Weights of a small transformer language model: a variant of SOAP for these matrices.
Each number is 128 + 32 x the weight over the matrix's rms, rounded and kept within 0 to 255. Layers, rows and columns count from 0. Numbers have three digits each.

# layer 2 attention output, 128x96, rms 0.131, rows 34-101, columns 0-95
069149102105133176091088083139144119130127095179082089138146105123045082100112099135145084064105150145087105139108099118120105130147083171125141136155185121150140115127127133129137135106125134134156141138099141174119144119143103154167156134174138139139143142160153170147135151129120163142
153084115213163143149128054174092119135099163134223126121108166065171082120103153233137166139089120114104091109141085139168103107164154161097111107072121118119126103119147070092139091085104136157199104122170153118156079149130157138156103122173128070157108149135132150108119108169077154122
101168084093131191224113115127136172126076094158114130153144164114147150118113121071142120129172132076153147162136168128194109109105122147139127143108104081117156177098096131128094128099153195148113105126119105120109105114168120134118128143133113168090142132128108135138157123088172143162
098173105156075050127070150154115074108154190175179130103169212143182079119120173147109162159080101161136148117151125126139144162107152115121185154118141147086148128126091093141130117161154135105164132150132194100182128147168144169160104165128146106127112132141191156105166127140126092140
070135105154163096043118149062182148170135158095209085168112092073172115159142136123151108177113128122105153138129097118119161142096174129143149128132124107093148189121124143121161132142153120126087182119136094073106120110127136087110086146165172110118128114118099100158136158132121073140
056119105115144103071177155111124134106171128208155114146138133143154166132155123141155090079176130135142141152109085122081169135125118114119189092138143145121167121154152167164145134131100121129077157072127103153137162095114137105113161087150166097113180100126115121160139136110181065100
078112085086105105109131089222107131178112089126095049153057069116051121148146053170136075172025114116146068133122188150121103115122127112154140140153129143134159168113106153197102116164099121132101184129105095127128057162135118062120129091079123126076213119168082170106138158135144072097
183109165099120098187106106156105104160193091100083140155157168183200178089031129075131106121128118123127126166081136190130123111104112144129147114149130098113178124155100148117083184146120160148164116120168112133107107091112170106174126081155129148180136176137119122119133119136160135144
145061119106075033088221094150098231177092149118160164141039103097148154132136127086089079121101154104192150147080109063128076135140175141175118142148139102133057116152149108101110154203155088180141120146145142164125087148089126149151096104085091084096141147126116099108112129155179128139
017111195086128088119132117114133114097128120050083108098072110122132129176088129091169133069095116095182125150114145119168109097120122126091121130109138148165139106106167132180107160161121101099085102076133080153165121115131154118075195107153144094124138124134086120119167164092143104124
155077141184096177150224145110111148087075110175061066167158169090095079103066145146100090106115129127148105116162101132159121142125099128152142141111138116130123167096116130102105154120129124165160100178128165128206130149160143191153142143170193103068207131139145144132163100144130182141
106173073143114213102141085173163193167043171152131118145174139125155139159167076161125068097168117142113134132116098147127166131156122159108129173144128109100151124078111090110112157096136135119165120117169115136109140141175166083118118121122122164147123137139131102067158178115120137148
190085119132069167087127182150126086096146016089144077219143200150222120154049154068140094102214168143153131167112136121149121105096139142094091110115149106139126144132158117114122160115121172167160096120105087094087118122170143123092099099163117114123109126145133121112123136115111135116
113203125159154136071087149128135129108090146118080226120104120116141126105133174094167065166121104124141136183109181161105149106098145074140146159122119131129139127126126132173103164108117165054116172111118140132138162124121135131118175144138128137106144134138155172112150124145149117149
183130147100084112097145029121121126069178090118124208183183143087143105234114148117094053149205122120172125145123173100126125109138138142108095157145087116130123139167114146117103119133126142116103128135111130106111132136143124090135098164117133139093167183104124117130143145105138131126
135131045078133136132092127169166155165095224161192128065183082141122123150080063080100155118118157123096140133144090104123112118200126096138080158149132148076104163126089131182165182105179127117100113149116159122079164136159114140135131065142079113123119145152129148120078104106086116108
070107155127140140080046099117063078035118108165018070133130161113134125138170109151105152099047122111111142120144177105111126106107154134145217079116164126167156141124123192171159117091087114152111121108134131162116113155130151126145193119135130110138157051118094152111146157140134095114
082065172078192099030136068166184114156101138115144135095110131119164137192112130152114095105120135143132116137173148114079157168151178133150164170143151129127103070101150146163171097128120083108109091065123152114143121130082122156157128144094124098178122104110129144134118087185132092110
122159159161143137146098121093107160106133146097141142094139129151108080111098183179144182161153113136162141078106139125122113088137141092160123127154126183129126182131142125147151086092144093121106133117138121151108103118140141093108148114143137105077144101113138140107089098171148131140
117138134061189171096102109177182119122100105159236186148177161142158111111035186112101181161116133155128125137131155122188156113159133167116116135112123123123127116130136109134120110153166125088126112128169143079151183093119141134127099146153133108140137139117164132112143125135124114108
116160148135151147109103078174120214121074117122085132120118157123076088149103143095163055058124144139125133136156178059080118118167174107128141175133165113117118169095127160135165104105132103096092107134098154098159127136147135123107154168142109121134146131143120139138119102192097150167
124102051140102144184139119067114126143103240098136127168126159071190151086048158135119098110171136148145180098137124099152129154130116140148139167137136118131120100118121121128158120126170102114137136116120143150145143122138154123103095157162127109100148134122118124140131131122160135136
145094065113109057108208071084118147178192170104159213112088128063133095160127104203134122147094148172086138167119117110138104089146132147119124127086158132140114113110161094101144138138121094110126155125137167181164108148155120171101145145130123061179149116134106112105121128164101056097
143140154084111122062014095088097106102143173119126102182124112151102085183113133086088102120170139135069142069118141083116102139121148130103125081106125157153111146117112141136208082141113112088072183159137096121123136139176110146115138116120074155158128127138128105142142153130099110103
229124067124141138159134157186158056079115173174105126167099090162089094183177101157110126074150146102117111111159137141148149148167118121105097173151122107167128103111061153128064109091135117161170091096149155120099149110186135178132113159081170171182100107140088181111151183096135099108
158121138151086151143162021062123153136078089138163062097190112128115122132124075097135095100095093090104097117150113109123137128139073096084146132150145138138145144104131153119133089079125104147123120142102142132145082145188180149151154116140163150049158161153105065125137110166121149129
127161188134158145151143074138176122152075064124100141141163116105128105140172078161196081166101107129057114136116121150114152115096097116128159095169152104114138120139140169117107123076054177079183118136098130157137122167115113112097133111144092135108092073183137114120116135094114123124
071118093109167110144077162192121108134132106145137117135143102169128073105127137127130118184098159148083144126091135131139123131121143095099137106156157164107111147111165154187166142107104100065132104151100166151153167084142125150073144122153119100150146084161157157152158064147136098111
152046094170127095130058126139115097126156135106109200157158195143146108094081049091213165142110133148165085116166149162100122148105114082129136108155138117158129108152136107153127111120090128127114157110141120142134106105133157131161139147141114127164121125125142119122119131171171139151
098142105156101076126131209107056122200119182133141080089122112215119217148132176190129135179120096135127133120099159119156104122088137102115141082124141150095098156143091132112139152142106130116181100135162163126178124144085094101106105132177120081120131110100113131102155148123130138154
123173179000049188149127234095161131187120150100073130104072172108177100217128164124099220008196123149115110150125148107165169110152115144115136139095150144167111117149164154104137113082123154099159067135136109146126165151110099133094098144093088131145097120113183141153125144136086117187
125127162083157141206063101092231203120210150123053171167091103105052197058212155143191116082139170085140183118072107133148137119077166170166086145136101106150145139184106135142152169146112171082090160096140143143099149139105133083135150152142115130187119148149131139157026105089126102138
191160112107126204126130107115191129105178138116123052119101098000148223132126143199134092130133075110149142147110118083194119125124135143075098164111119133111139119112144153062172130118102162081138126104117142126112132140155141164118106136183145127065083135089116106146089155106095133131
083123146092248123090132142132149151113129177124112136057070096106118142123084198098182141009115146099205061149105154159103123113144124135151069130139113148154097124148114148133127172170100151126024117098131121208083136117111097122134182097128123173094130191153132136093115114077126106173
137171157117117145210101168172141165158107117088147118142135183114187136111122120108125098131128090151140085109173168113076164156140119137082118162160118128127134147098138130135099066092110100126143122128121115083127113122190162125124103141135142160123178157137139134126173139149132157141
108098172147144115051119145144073162105145114095153110071139108218124134130152101103091046173153122117125145158096123138095094083133172137146135153110121122128095086157127116176160120138154101148122152166136171104180162073085128127152163132145126076185123103153124171121082134152130116123
104097165087158165092072194106136167075059144156097125078115170107141175112222091129038112151184114159114130132132111122106114113148135117132168135133155128157089151122156128158127115098124152119152099177130163162137177142138145140147153100122126134154120109092145145174114161117125122126
075152142078099090161121078074113100154128144167084116160232206136160177136126162174121106104139098119123156146072078164162162122108153132136178095148126155128133090175163156149183091178081151098134118141171149178085173121088107079103166095113095121109121111121128117111120123147167096118
228133073178140164139167157125116131105087093090162111188188119137095128148142128089144197137208152150119133118135135117160101139135103098118121209138140128129128158088131102127111130109157109113151134170112090116067149140128142119105066103134089095053104149068130128149087090084160147122
091164158144161089068116125235123091150203098078163074190059130107123203178181092122128139103142140142119131146146141110120167097085157139122121100163154161133105149098164139150164107137125105099124189066105096082102150141125100089076131101126087086171127105146098121147115171108126102102
171155118156148091181116128128101161108147121127102134160134110135120153159112129123108058138136125138075123114129144130124099118130115134138124107150161093138134185115127178139108100129115145089113115127091133131127141167144130129078117115130097119122159125154100129137155108088147124111
177163142180109133188077073128131145123120076097097141050113111063053131115168160130144133148100087099133141159042134141124106110159118162133117150125125082107181118118118173160112180184112146127142105138153168171106132105158124083158164122114128180074174148157137140099168079066171131134
067118133101157147121129086058052103169108214190135083134099102210092096130132167148111151135038115095124136098169121158160102113141100087116113101104113187130143137112131158169214115132129122128084142120121114108136092116165133110145155144134123155088158132122072098189113137149126099141
218130160185188114097107094103157165125122187110168162145036186083116089164144133205076142089172137135102107099108097137139142134138128124119127075131152085150098130094144111143149111115152107141154154116146138127105086179149122102153078110096141132147110128128138128141127131129125106153
142108079120097107129143190116154102152122175119128096112112138107205176121090133161153148155137129123138148136153111123111126139118142146115097101115117097172125138133144122101110154106119157080148135120139124132134142127150129122066115115157144050149099107142063089122099147140100098156
113097224216163130106201156107109114121112101144196126103042119126152111253112077133152171084107097125105116121106145094115127137119112121106181138069126135099116140121134134133120128093131153153202084166135121102133136136143148156136119132141140133122141140147109107166160134115121153158
133190088133108107153129100092117182176152137053122079178108134142128140156107203102067098162063111111172082119169154179140166126114115105107057118157084103158121170106137132118138098123092142112111177079161119068104098116183114116108119197141100126084142137159104148126111105148133098129
155066103106072075070132096153094098162132145181121106154115139163160147180068114177113155065180150139129112131157118161126143119136145167118131113133130164166142147172092164167129153132114110106154157145141129155133131113159110112127135139125145143161123141140124155087103149130098115149
093211109104002037133175134141143157169105126095161175131162130150127062133147105116163045140217120129131120184151102088111103138169131111151120120151125130089124120159106127114141155119150178173123117159147129117102172112114069094117175124143096141094146186120152142166194129131149150161
139116192136165219082144093119130038123129108204140160117079099152160068084096192117167149163073117099121130150134165093130049102118169128142148097095143132127112144143119116098160162092132153161138065143149122141126117135103115130156103137153117139133080114115132102116128104130103154168
092160047155117113159133060125137045106093171123211142151170084170104141215107153033124097089103112100156113106167116123176125118121116107142119135085105078089090112116075111087096153133181142184166095155167177068124133093120110156135108206129114118134093097121141151118166168155142160142
121116078198085146126160103175113105138170173164070134071142197133145096114056118088160183113074109136098104082194094141115188108172093154099132151068104115118172122132084116097087131125114144140140127126162155083176145078124135137154119174105125121179122122129189151070141127183050111143
050213187118148131146035110148131098187126157080151129122119121079154196174055139168144098182140119153166137119144124134181157150125126136118153155120150142138118169102124170182146109129172148072124138132121118139119073152153153121134086114188133121071114116088123110193142138171134119159
056153119159177168135157107136106088128111073125107170164091134143081099058156142139191108155128119121111091124135142133107100074149121139163139133098136113125140143134080147168106119170117164136111154165137100167140117109127093128120192134138142116162126148142093157092107107101114114145
202134127087142090136048158185129182117216153166119185149104136071202101176052102139075063142087137116097179123065122135137101097138136159135200121053131112097152121147118129100152194117124143107129156149132131171142140112134118143134123111154138129121188110152131167140092105134139181096
098166134124113136146101146165155131154121127095090104092073169109154101171118085174173134096163109089167110118104112129132178123106120143133149093140095182118134113143109173138106122122115171115120141078174096175088075109128120120104169095121145088114088146136084098119132172149137116133
030046101162109044143099053154172080133179053110167144182180133159133164152171090205154169145158147171125101111169138158157167075095120159114144124129126142163111122110132125109105090088100154117149176153112159136168155076126092208117124216126104121133098123128172127101162131117105085176
078116188001176081116107143178174137091064114189106139155085081111144150130117191038093099115142175123102119151138131140128149129104137146144155154149153097134164122132141127110126165135115119166121099097115119165103157130101137202152111112151135179167139121137181184111117149115131103140
157111165113094084064197148075120093099108090155154164061203148087089099088125029136176201218102078157099105134174156093083156133119081125139179195129103110115164114146099130144079107116146164188123138098102091138102151129101129108201125116152145128114139158073107149068161125088131121118
135090139139207103176096192103107148096096165160102083152153140186157135220123155101080159122104134106175114130120115159106147157137164112049102191170117140132124143106129166194139121123114084088140097140136168095121154080132133129093100147133130148166163121164128145148131100101084087132
158035120155141147148126132127130108140129097170148107127160138238158199155114102144110122132131085113159116143129140117187136151093135148119130164119136156134094091157140155131127098115124106095138055103172157147109121118132146178136077155160150127089115099093116098107143128105129119134
068087065084164177102203047086118035053120119203107118144124092164144193109115225011124051158119130065194167175111174110135121098069106141189154161139155117108132104147123168111134123149160121167069089125130126196120090130091117187161175140104119110087139129149087124141129089105209102150
115174074168107103137127099095059213095157153151198114109145171147128135053159123137111119187161100131141102105140121117161143129147070106129147136119091125097146123119122089131114098114158131129137211144163140122181098132200143131200143093155131088120122185131177118146133100139109132104
159147091108204189166126180096132084046138191146164200099108090134087076105097115126121158174140158137115153117100166100136105119115136125161122143119153124116125155159134126102169162089163118150133129143151170170080168088123121177134116120159088122130109111124155139117091096151139114085
147102163152127104100145034141100061029132215137080178116050172152150115126132186074064203093158140142117145137135106130142147122140118140082133102146118151142174121108174130177131107131093111092103134057157119117097157128161155112110157127145108109222150136116109171179126116095114074093
171131098132085068132121100114113130194239088144041083110125189129126153083135156146110126145053114142085140166112171121122105114152163167119187120087163099137148107100158075165123148128137130137122133097127150120119114150099160137167149191147159134162165137139082162104117124090112146140
129090065101174195119124176168116056207090119166162100135103102125092085089135134042173059187189147130089137174080138106128084127135095123104124119087168120130117120127129129156124145135107151183130165155121090147073112122148092153118145064151092169065124144157138185152117142123170107124
202153098072148123172068130144178170133212112109169135172142090118124143191058193135170105115093123135145120088133107134114121120161125085166145134138116121128124151105139109147129146115177103113102127124161100138094128131150122125125087117100169141078151128121084135124118133119124105136